Part of a small language model's weights: untied embeddings.
Each number is 50 + 10 x the weight over its row's rms, rounded and kept within 0 to 99. Layers, rows and columns count from 0. The size before them is the row's rms in percent of the matrix's.

# layer 7 MLP up, 384x96, rms 0.241, rows 213-246, columns 0-95
109:59 76 60 38 37 54 56 37 51 41 64 33 60 53 64 51 45 69 31 55 55 60 50 35 58 43 53 41 35 45 61 52 71 40 49 50 60 60 61 54 57 45 48 48 50 52 54 65 66 33 43 36 46 61 40 41 49 54 45 57 38 53 52 47 67 50 47 42 53 37 41 53 39 65 63 59 53 51 62 64 26 47 45 56 51 58 46 41 54 40 49 64 66 43 60 55
087:36 45 55 58 67 44 39 49 72 64 39 45 51 45 58 38 50 41 54 49 60 68 33 43 50 49 42 40 48 49 48 56 44 65 31 60 55 58 56 39 62 51 59 55 72 68 60 40 42 47 39 46 44 60 54 42 41 43 62 58 52 44 52 36 75 38 55 54 59 48 45 60 48 55 47 59 66 47 70 41 40 62 41 60 25 51 46 46 45 54 44 33 49 56 59 56
107:52 54 36 69 41 55 57 56 48 37 45 50 45 42 66 61 64 45 50 42 49 51 45 49 48 39 50 43 46 51 45 42 50 50 61 39 38 53 57 54 52 54 58 39 53 68 53 52 46 84 52 57 45 36 37 41 48 47 54 55 56 51 42 35 30 47 57 50 50 55 32 62 42 67 58 59 60 71 70 59 56 55 57 41 64 48 65 48 69 42 25 55 55 35 54 58
099:39 44 65 49 56 40 37 52 62 54 46 64 38 35 46 52 46 55 54 52 52 72 38 46 33 40 48 58 62 70 26 54 80 62 40 50 39 46 46 51 39 47 42 68 42 59 55 47 40 52 51 44 39 61 48 57 42 42 54 52 49 46 54 54 47 45 52 64 68 52 48 51 53 47 60 46 55 41 67 46 56 69 28 55 40 30 62 35 44 45 47 43 45 59 49 43
110:57 47 45 68 58 42 48 47 53 57 23 50 59 52 53 42 59 56 49 45 49 53 57 51 65 39 42 48 66 64 55 43 54 66 36 57 30 55 73 46 63 53 54 46 61 66 63 45 51 38 42 49 55 65 49 63 46 48 59 73 63 51 38 56 55 64 55 45 60 31 27 36 60 44 49 44 52 51 51 34 50 64 45 65 50 58 48 35 58 53 43 38 54 57 59 48
089:51 43 64 60 39 55 40 53 55 64 39 50 25 40 64 63 55 47 29 50 50 61 66 61 52 33 50 52 46 56 41 46 43 67 36 54 69 46 56 45 35 60 50 58 33 30 57 61 45 43 50 48 50 31 44 46 62 58 57 48 48 54 55 42 53 47 36 45 53 59 46 51 60 57 60 55 56 41 55 59 65 44 41 36 36 38 45 68 63 36 41 41 64 41 36 56
121:49 43 57 45 45 66 38 44 44 48 54 75 34 44 47 52 63 54 45 44 57 59 59 75 38 59 34 57 45 59 45 58 36 39 57 47 56 57 43 49 60 44 45 56 56 63 66 37 39 47 49 44 31 67 46 42 46 60 53 40 60 59 42 38 51 33 41 46 47 71 57 60 52 47 58 48 34 38 39 46 42 45 31 41 68 43 52 55 61 55 41 51 41 69 57 36
092:76 48 61 43 43 58 65 39 52 38 51 62 37 42 47 58 49 61 49 51 63 52 38 63 56 58 60 40 54 33 71 31 48 50 56 42 57 70 57 36 48 62 50 45 34 52 62 49 43 56 50 62 46 41 59 58 42 52 36 56 57 52 56 62 71 46 63 61 67 39 48 53 49 41 43 47 46 44 70 38 44 56 51 49 45 51 37 40 48 33 40 50 72 48 61 49
098:46 54 50 38 49 53 47 43 51 35 77 50 29 60 63 47 46 79 35 55 59 51 54 31 68 55 46 66 52 56 59 57 57 70 62 54 46 55 47 40 63 60 39 61 49 34 49 62 45 60 54 42 40 47 59 44 45 66 44 64 42 70 54 58 44 53 46 56 52 44 60 49 37 38 50 51 48 66 54 61 51 55 41 50 68 43 57 53 40 47 39 55 60 58 37 51
086:46 49 46 66 62 54 57 43 57 50 44 56 67 39 45 41 51 50 63 66 49 49 39 67 42 35 56 44 52 46 39 61 57 56 54 48 59 69 46 30 44 43 29 64 59 71 46 71 53 46 50 56 51 46 48 46 55 39 58 41 50 44 39 33 47 65 59 31 48 47 60 65 38 49 56 49 53 71 58 58 48 56 40 58 53 51 48 32 62 57 52 35 72 44 46 37
093:56 61 69 57 45 45 37 40 52 59 61 39 60 58 72 53 46 56 61 45 42 43 59 45 36 43 61 37 42 45 42 42 56 43 47 41 51 54 42 27 50 63 43 43 66 64 53 64 37 65 48 29 48 57 68 45 44 47 37 46 52 50 54 52 42 50 51 46 25 46 53 48 52 59 32 50 54 63 56 53 52 68 71 48 64 50 51 40 51 40 42 45 39 68 44 37
096:43 46 47 55 70 31 40 41 58 56 49 20 48 40 57 33 40 54 35 33 37 45 48 45 47 38 56 49 47 51 30 49 48 40 55 47 61 50 30 52 41 64 66 51 58 42 51 51 57 57 25 39 59 42 61 55 44 39 35 43 42 57 49 57 47 44 31 37 37 55 48 62 49 58 44 47 41 41 59 36 45 54 58 52 68 56 52 49 45 45 56 47 52 61 65 64
102:59 41 34 47 45 65 45 60 55 28 52 51 38 46 45 29 45 61 41 59 45 46 64 38 37 42 52 57 39 54 43 50 35 57 80 65 50 44 63 59 59 64 77 57 55 52 52 48 49 53 55 33 50 52 44 51 52 61 40 62 54 70 50 40 44 58 63 64 60 39 65 52 33 61 46 45 55 43 40 56 45 56 52 63 48 42 51 41 61 46 37 37 46 42 55 43
092:47 19 49 56 47 42 53 40 60 35 59 52 61 48 34 60 47 55 60 60 55 59 43 50 57 55 37 33 57 44 51 55 62 27 51 57 56 40 59 52 31 64 38 59 56 55 41 60 47 45 48 40 33 50 55 60 42 54 36 47 61 52 53 53 54 68 41 48 74 51 49 71 47 54 61 68 57 63 46 58 53 51 50 61 70 40 37 49 62 45 44 54 35 54 58 43
093:59 50 38 69 49 51 72 46 60 51 67 69 40 48 55 50 35 40 42 56 28 57 44 57 40 49 54 51 48 31 34 75 54 52 49 47 31 51 62 55 48 48 39 62 56 48 66 56 40 73 56 68 51 43 41 53 41 59 57 52 47 47 51 55 48 38 41 32 68 46 53 58 47 59 61 47 48 30 44 36 43 42 66 45 58 49 51 42 58 53 54 64 40 50 52 53
097:62 44 37 35 47 37 67 38 44 54 46 37 45 35 52 68 47 66 57 48 57 63 59 68 46 36 40 54 41 56 42 44 62 50 46 45 37 50 59 59 62 67 52 60 41 59 70 52 63 49 30 73 48 56 57 59 59 50 54 41 56 53 51 50 56 59 43 52 57 57 57 39 42 55 30 41 57 53 48 59 57 56 48 42 40 44 56 23 49 59 29 49 59 42 47 38
104:49 47 35 57 42 44 60 58 57 50 49 50 43 48 37 44 61 54 42 39 47 25 35 59 31 57 58 54 54 46 39 50 73 57 66 62 46 39 68 48 61 53 49 42 63 50 52 45 37 37 40 67 63 61 34 50 27 56 44 43 52 42 56 42 55 56 47 38 54 27 36 63 33 55 56 50 52 47 32 51 56 59 52 47 49 60 46 59 49 53 59 47 62 35 60 59
095:61 61 41 37 69 38 53 37 57 53 62 43 44 80 35 48 58 50 47 37 55 41 55 54 48 43 54 57 46 44 42 49 46 40 43 67 47 49 40 17 53 50 33 48 41 41 49 38 49 41 34 69 45 49 64 46 52 35 49 59 44 47 57 49 50 57 69 54 58 54 35 54 42 58 55 37 49 53 67 63 55 62 48 42 59 34 51 49 39 45 35 59 58 63 48 52
100:67 41 67 39 55 50 50 57 54 47 45 53 58 45 44 52 49 44 39 33 60 53 41 33 39 53 45 63 43 30 39 30 30 46 59 60 53 69 54 38 44 67 50 60 45 59 48 58 51 63 62 33 47 53 46 58 54 56 54 45 74 44 55 53 51 44 74 60 53 49 44 50 52 50 51 58 48 50 52 47 62 38 63 54 29 65 62 34 45 45 32 39 38 58 56 46
116:44 41 54 67 21 67 63 55 28 33 58 38 37 45 50 42 51 51 43 47 55 47 63 37 46 42 50 50 47 49 59 41 58 50 54 25 51 41 52 48 63 64 48 61 53 45 58 32 59 44 51 42 70 46 59 26 34 48 51 25 48 59 38 36 45 43 55 34 47 48 47 53 54 60 52 40 42 34 50 44 53 50 46 51 51 54 35 51 53 67 50 53 58 44 55 52
097:47 48 55 47 41 44 41 48 58 58 64 49 54 40 41 51 72 48 32 44 46 37 60 32 46 58 48 59 45 63 57 50 39 44 39 40 49 28 55 48 68 33 58 70 71 34 55 50 52 57 51 61 53 57 60 56 44 43 45 59 53 53 42 39 50 43 51 52 56 45 45 55 49 71 60 43 44 54 69 49 36 40 60 50 85 37 45 54 52 37 43 59 55 56 64 53
124:44 22 38 47 41 55 45 52 49 46 45 43 44 43 61 42 79 60 54 47 47 38 49 27 50 48 47 54 45 53 50 36 34 49 32 40 48 41 40 70 45 55 52 57 64 27 50 56 48 50 44 51 51 30 53 76 41 45 53 39 62 47 45 53 59 63 55 41 48 56 60 67 51 42 46 66 58 48 49 65 52 48 50 67 50 50 41 39 40 47 63 50 49 41 60 62
090:59 60 64 47 44 36 48 49 54 25 48 48 50 26 78 45 47 52 33 67 36 35 42 54 53 51 35 51 44 52 55 39 53 59 37 47 43 48 33 49 57 44 63 52 48 38 55 58 35 48 47 51 52 37 36 44 52 50 55 54 36 50 50 39 55 32 42 54 50 34 60 68 48 51 47 50 43 33 66 52 64 43 31 48 63 57 50 33 64 44 55 35 47 53 52 50
103:45 44 47 44 38 40 56 55 39 43 51 51 55 55 54 62 48 34 53 50 39 47 47 52 31 43 54 53 64 41 36 49 54 46 44 38 45 67 33 51 30 55 60 65 45 65 62 54 40 45 46 67 52 42 43 48 45 45 49 47 45 50 59 58 38 26 45 46 63 29 54 39 64 38 42 57 65 50 39 56 57 59 45 22 67 39 37 64 51 43 49 57 52 32 49 65
100:59 36 37 59 47 68 47 39 66 40 73 33 52 50 47 48 49 52 52 61 50 40 57 46 44 59 49 49 33 62 51 60 40 68 38 47 60 43 48 48 60 50 42 53 59 46 52 64 45 54 44 45 32 52 43 56 55 59 37 48 52 53 48 32 38 33 60 56 35 55 57 53 63 43 45 41 27 65 53 76 59 50 62 60 56 47 64 58 44 41 30 58 43 61 51 39
098:48 41 39 35 52 33 42 41 45 62 43 43 51 54 58 65 50 51 55 55 63 48 48 45 57 55 27 45 52 67 47 51 60 78 33 48 41 69 57 42 65 55 38 49 52 44 46 62 45 44 41 57 31 50 63 57 59 55 67 45 53 53 69 53 55 56 54 47 61 62 47 53 40 62 32 54 36 37 48 52 38 42 62 63 52 55 56 43 41 39 48 39 65 49 47 73
098:60 56 51 63 41 59 84 51 60 59 47 44 33 50 39 50 50 53 45 74 43 46 51 56 52 62 37 66 49 46 41 62 52 50 43 37 67 65 33 55 60 57 62 49 51 59 74 41 35 47 71 55 57 49 68 50 43 32 51 61 61 47 68 60 37 53 44 48 58 53 41 50 40 48 45 30 56 47 42 47 47 42 43 46 61 56 46 51 58 47 48 50 50 41 49 55
098:39 40 57 50 48 40 65 44 62 56 67 46 51 46 51 55 48 71 49 53 46 62 57 57 58 61 41 35 51 49 46 39 50 47 58 74 36 50 42 50 44 43 48 33 49 51 63 41 54 69 31 43 31 46 42 47 44 41 27 44 62 45 55 51 46 51 54 58 67 43 57 35 51 55 61 38 24 39 46 71 43 51 38 49 49 49 56 57 41 40 42 38 56 58 58 32
087:64 48 58 51 48 69 61 26 58 53 58 46 38 61 67 51 44 50 40 47 58 48 40 48 48 49 44 58 40 48 46 42 63 53 44 34 33 69 55 50 59 57 38 59 50 63 62 52 57 47 54 50 60 64 72 45 49 39 13 52 55 57 67 43 51 41 43 40 60 42 51 54 45 63 48 37 47 56 42 53 42 53 72 39 44 44 49 50 55 33 37 38 49 55 51 42
092:52 23 41 73 37 58 46 54 54 45 43 62 48 43 56 38 48 63 66 54 55 57 49 23 43 51 42 47 39 39 59 52 49 41 56 51 53 51 36 57 57 64 61 54 49 35 52 53 42 53 43 63 35 64 49 37 52 52 46 45 41 61 51 60 62 57 40 56 54 60 41 42 43 66 49 54 51 64 57 34 48 46 24 38 50 56 44 28 42 46 50 68 54 40 44 64
090:60 37 61 50 56 46 32 43 65 26 56 43 56 54 63 54 40 44 43 53 49 47 40 47 66 31 21 57 55 45 39 56 55 60 54 38 53 60 49 50 48 47 31 58 45 49 52 53 70 43 66 66 44 35 47 35 49 74 57 40 57 48 41 49 55 47 44 44 58 30 60 34 57 36 38 47 54 42 54 51 52 42 48 46 54 40 55 53 48 31 43 68 45 56 51 55
091:54 45 32 52 38 49 37 52 39 53 42 29 65 58 52 50 51 32 34 55 60 45 55 45 31 44 58 50 42 58 48 50 62 53 39 55 59 31 52 47 56 45 54 53 54 26 38 36 45 81 42 55 44 45 54 66 53 40 56 46 59 71 52 46 64 41 60 52 30 52 48 40 41 36 42 47 47 32 49 59 59 51 64 61 58 51 45 49 28 46 47 52 48 55 59 48
099:61 56 54 43 42 46 54 49 49 66 49 55 35 48 38 52 52 50 35 56 47 53 66 56 23 37 41 59 55 59 58 37 31 69 64 39 50 52 50 43 44 61 51 46 48 46 54 44 38 57 46 54 37 55 53 34 66 64 52 60 42 40 75 52 74 52 27 58 57 57 35 64 48 45 38 57 57 50 52 45 48 65 46 52 68 42 59 46 60 44 67 43 49 43 44 47
102:33 64 66 59 48 59 37 50 38 49 50 35 48 63 55 34 54 67 46 45 44 54 46 38 50 39 45 85 58 56 66 47 57 51 50 54 46 36 45 53 48 51 48 46 50 46 38 51 50 44 43 56 47 38 43 57 52 48 46 33 51 55 59 41 42 42 51 56 54 52 40 35 48 66 37 33 52 41 58 63 36 34 32 42 55 57 47 53 50 30 50 46 64 30 47 27